Each number is 128 + 24 x the weight over its row's rms, rounded and kept within 0 to 255. Layers, rows and columns count from 0. Numbers have three digits each. The size before them is the row's rms in percent of the matrix's.

# k: layer 7 attention key, 320x320, rms 0.0756, rows 310-319, columns 64-127
# q: layer 7 attention query, 320x320, rms 0.0729, rows 311-319, columns 64-127
# v: layer 7 attention value, 320x320, rms 0.0728, rows 256-266, columns 64-127
# o: layer 7 attention output (transposed), 320x320, rms 0.0976, rows 256-265, columns 64-127
k310 100:119114153097101109124094154124116072163147062146124149125134179108128174150112139153147115143163142114130131111122115112169142106141105112168133124092140124096141103124109097155112098115141147
q311 101:132144120108154141126122105123109113107126141074108073140102126160120101132149081098103124149125150160084084143103106139140128114146137132168117133121131179120118152178132129127142095146118091
k311 095:127130145186139172127093155134128138120147097106112100137114125172137088124173165127107144110156146129176146151105135110154121170100090157157183155154114107162102153142104124113117095128068137
q312 101:105110128122113137167099096101129116137103151101112119132100131127131084133186117132142115121120132094163113103101152138134117137121137132108108168110135143106127110130149125104174147130099131
k312 094:108163128148104141094104095126130111144090117169127116121121153156177132141157133126133128109136152134166093137092155120139124148152164156132149144083130162138107113122115109089176142135122132
q313 096:125135120163161134140118166122145118134143149112089172093147135108132162119130119118161134121109202135153094129162130132155118144098124100158104121111133118095139168124146132114107156106145164
k313 095:103156171106145151137134154124169134120153116125134160140095116121117135129146134133174081130146104121117162155160147080175135131111150100132116120140126142121176143152101124127116151132158132
q314 101:093157139138147140139138143146161118102156108151111078151098122159131117109082146150127110112106082121121144089103112136156131130084135116128146124104133083152131173122159107130143119143177184
k314 104:199145102118116145145170159109095127138127146087128128148072177147107151117100117144133137139122128139156157117120126161117133123104139131109151082137116182159121144113140105103139141097129150
q315 096:095107109162142127148101146136072164095131095125097149100126152092113078101095169123103176124155154114104135132132104133144122096070103135186122159108094125123148144155144115142141125120119122
k315 090:164081134114121137151140154110128138161137142181121086119124120124128092121142153163133127099120110130136145152121122160086102108115108194132104110134096148133155141134116085154135120120151099
q316 103:070087110149116155122147092091110085163099142109129117107179128133109110122176089110129125180134139141114091113156129078091125123123150139107121123147170119127065059130133143133153111086138088
k316 104:071097103136150103181130108113148088128155126114083134128120103113165167130097138126092155100113137149173142108126124118124188150153117161129089156149067145122160110135145167122149125140140124
q317 098:146156141139088167146115143152110132110124127155137114168118150135102095150145126113164124127127103111146178126124124141140132130121133136109124147107117099108170152143157105123123109116146150
k317 096:127119138109106119124124173134158109133085136079155151100134118152139192111173140102151137126160162113131110133167095105122086144083102131124120145149122111129129114086095126100131089101120190
q318 095:103108150131071157128071072135117090148157155128146127119116096113094119163115097086123142113101119136117114146112107125147142121093076122126129153125177110114160110163160146127139161134110113
k318 092:148153135142116096130100107153099151125100123073175129126100141112138131142126130137142108084126116097149131150149113120161135088112092120111133108111122157093126136105147146084138121106141127
q319 092:137135150151121124119135144154148157137132128134140135126188111099129172130151174097146125170103128113143107102128090104144159125131153129142078137087151131114104122155132103125129097150146108
k319 091:169127110157096210131116116136138158123139169106113139145122088152158139123132123151149114123103141096112158119101125086129105126150117146118088141133129133123141124114119130119104183153133095
v256 106:100161115153151165123118068128107121116107155092143113148125162145105120136096136130097137165059108136162110151096118106140097164103188117094178147172143107134116092120114152140096096160180094
o256 102:120139151122174166131080098147141146116147096069124100127129131159123110094149094093104126113125146161142162099122118126107145114129150140159159150103166124112152148077102133080141122121081108
v257 108:130141132120129122083132124139099163111140110118110122099130143128137134141143160149134139095123179177147150162132116170092132126108128130132144118125114131175101111127168122113113105126160116
o257 105:123115112103185126102142082172134171168129110091136110125166153120127124096106102108178095127135149148144130113127109151116124104134117157103190137080103127157123102091136126132122103097136128
v258 112:179093095175111145116177120157118184074110105139120133134121127102141111107120103087153147118143115096123143147150117111142158082160091106094108100164134129113088134133121125105119151127104090
o258 108:105129126105098106154111114128149132181122126112089125133168171099120115130147098131132089150139124116139138101169097153108151136134169121126092139136116156141127106124159122129166136160120130
v259 107:164107122092122170117152116141145113136092135142134132129160160115132147090125121092098163148097138133157204124147120093153138132139135104143161132135154157148128150144095119117144128103127121
o259 108:131081190107117118140115137202149123105134147144152118118102141104115169141137144105183135108095168123128090122159145118111101127117117106137121120118146133112157129144087103111124090156142120
v260 109:115160120156131141160100144105135072127131143138136104093136124128118141099161123142105104138146158150125116111103141088142114128119168151135125118148101117096147163096120124123089131116162128
o260 107:167101134121067127144136157151120149122121143170106153138166145125150114144118125124124126113145163090135117138099108129129113129115095149133149131101129100166129172119170095096121143126129121
v261 118:167095150107167110116113130107132143132107127138162077136130147135111119106162136126120150145114135116098123144124121077129150132134124128103189085147118119136124155064140142095122122160145117
o261 115:161135080118123129123128128142168119138181101160120141079137165083130131134142141118148100117114183099144119166125134156132136105129142077105123097160146114131147150101123120133103138134134154
v262 109:087134118123140084137094153112082160152077080145150110128117082145136122103124159092147102040130122147132127154117156109174098108141105127120155144165124182081098121120125151128146123089122167
o262 110:117105168154121163154120129123104161136135155112104082127139111168140103184130108133126104118116083130147149158154172153136144124137184110139150171129161144133138126172166092129126143136130103
v263 108:144099143126150123128112132146149112074145131137067103125098153124137110093106122125114161115133101128150131164062110125146148109136108115124134091155124159133153129143147124119118076148140158
o263 109:131120134154134095120093172156184167166145158090065169147141110102123134122156169077082121163126167090077150169172160140160094096123155104134140096125151123172145099101117154118132115112091145
v264 113:131145113138106119143156100129144175142157172158117097142105109100088110157172110120145081152108127105145141158103109146121114144174187130115121158096103111155154125145163141098129088127094090
o264 114:109108131144073076143123089114097131125126202163115136110126122102160109127111128142144130113125118103128181158135143102112130147144128122160094120149119148108099104166164138170069126087122132
v265 116:114103150137125108124122110108155140101130127117093141123116120111110134151105095122138137095157135106142139135180144130116142135141138088122143140127083146158123097136159133132151121109076123
o265 115:131155102142131100119162103132143120122122091122171137119106167158149128111084064105136131149117142095162127146126128105152170138146120148141119179121163138168132114160162081113136099118135161
v266 109:095116175121125164101107125138125107129122149114119182129106153120136142146106120144095138171133139142181157129121147149090163093068136145135126141161092168131159150129122155172127168129149169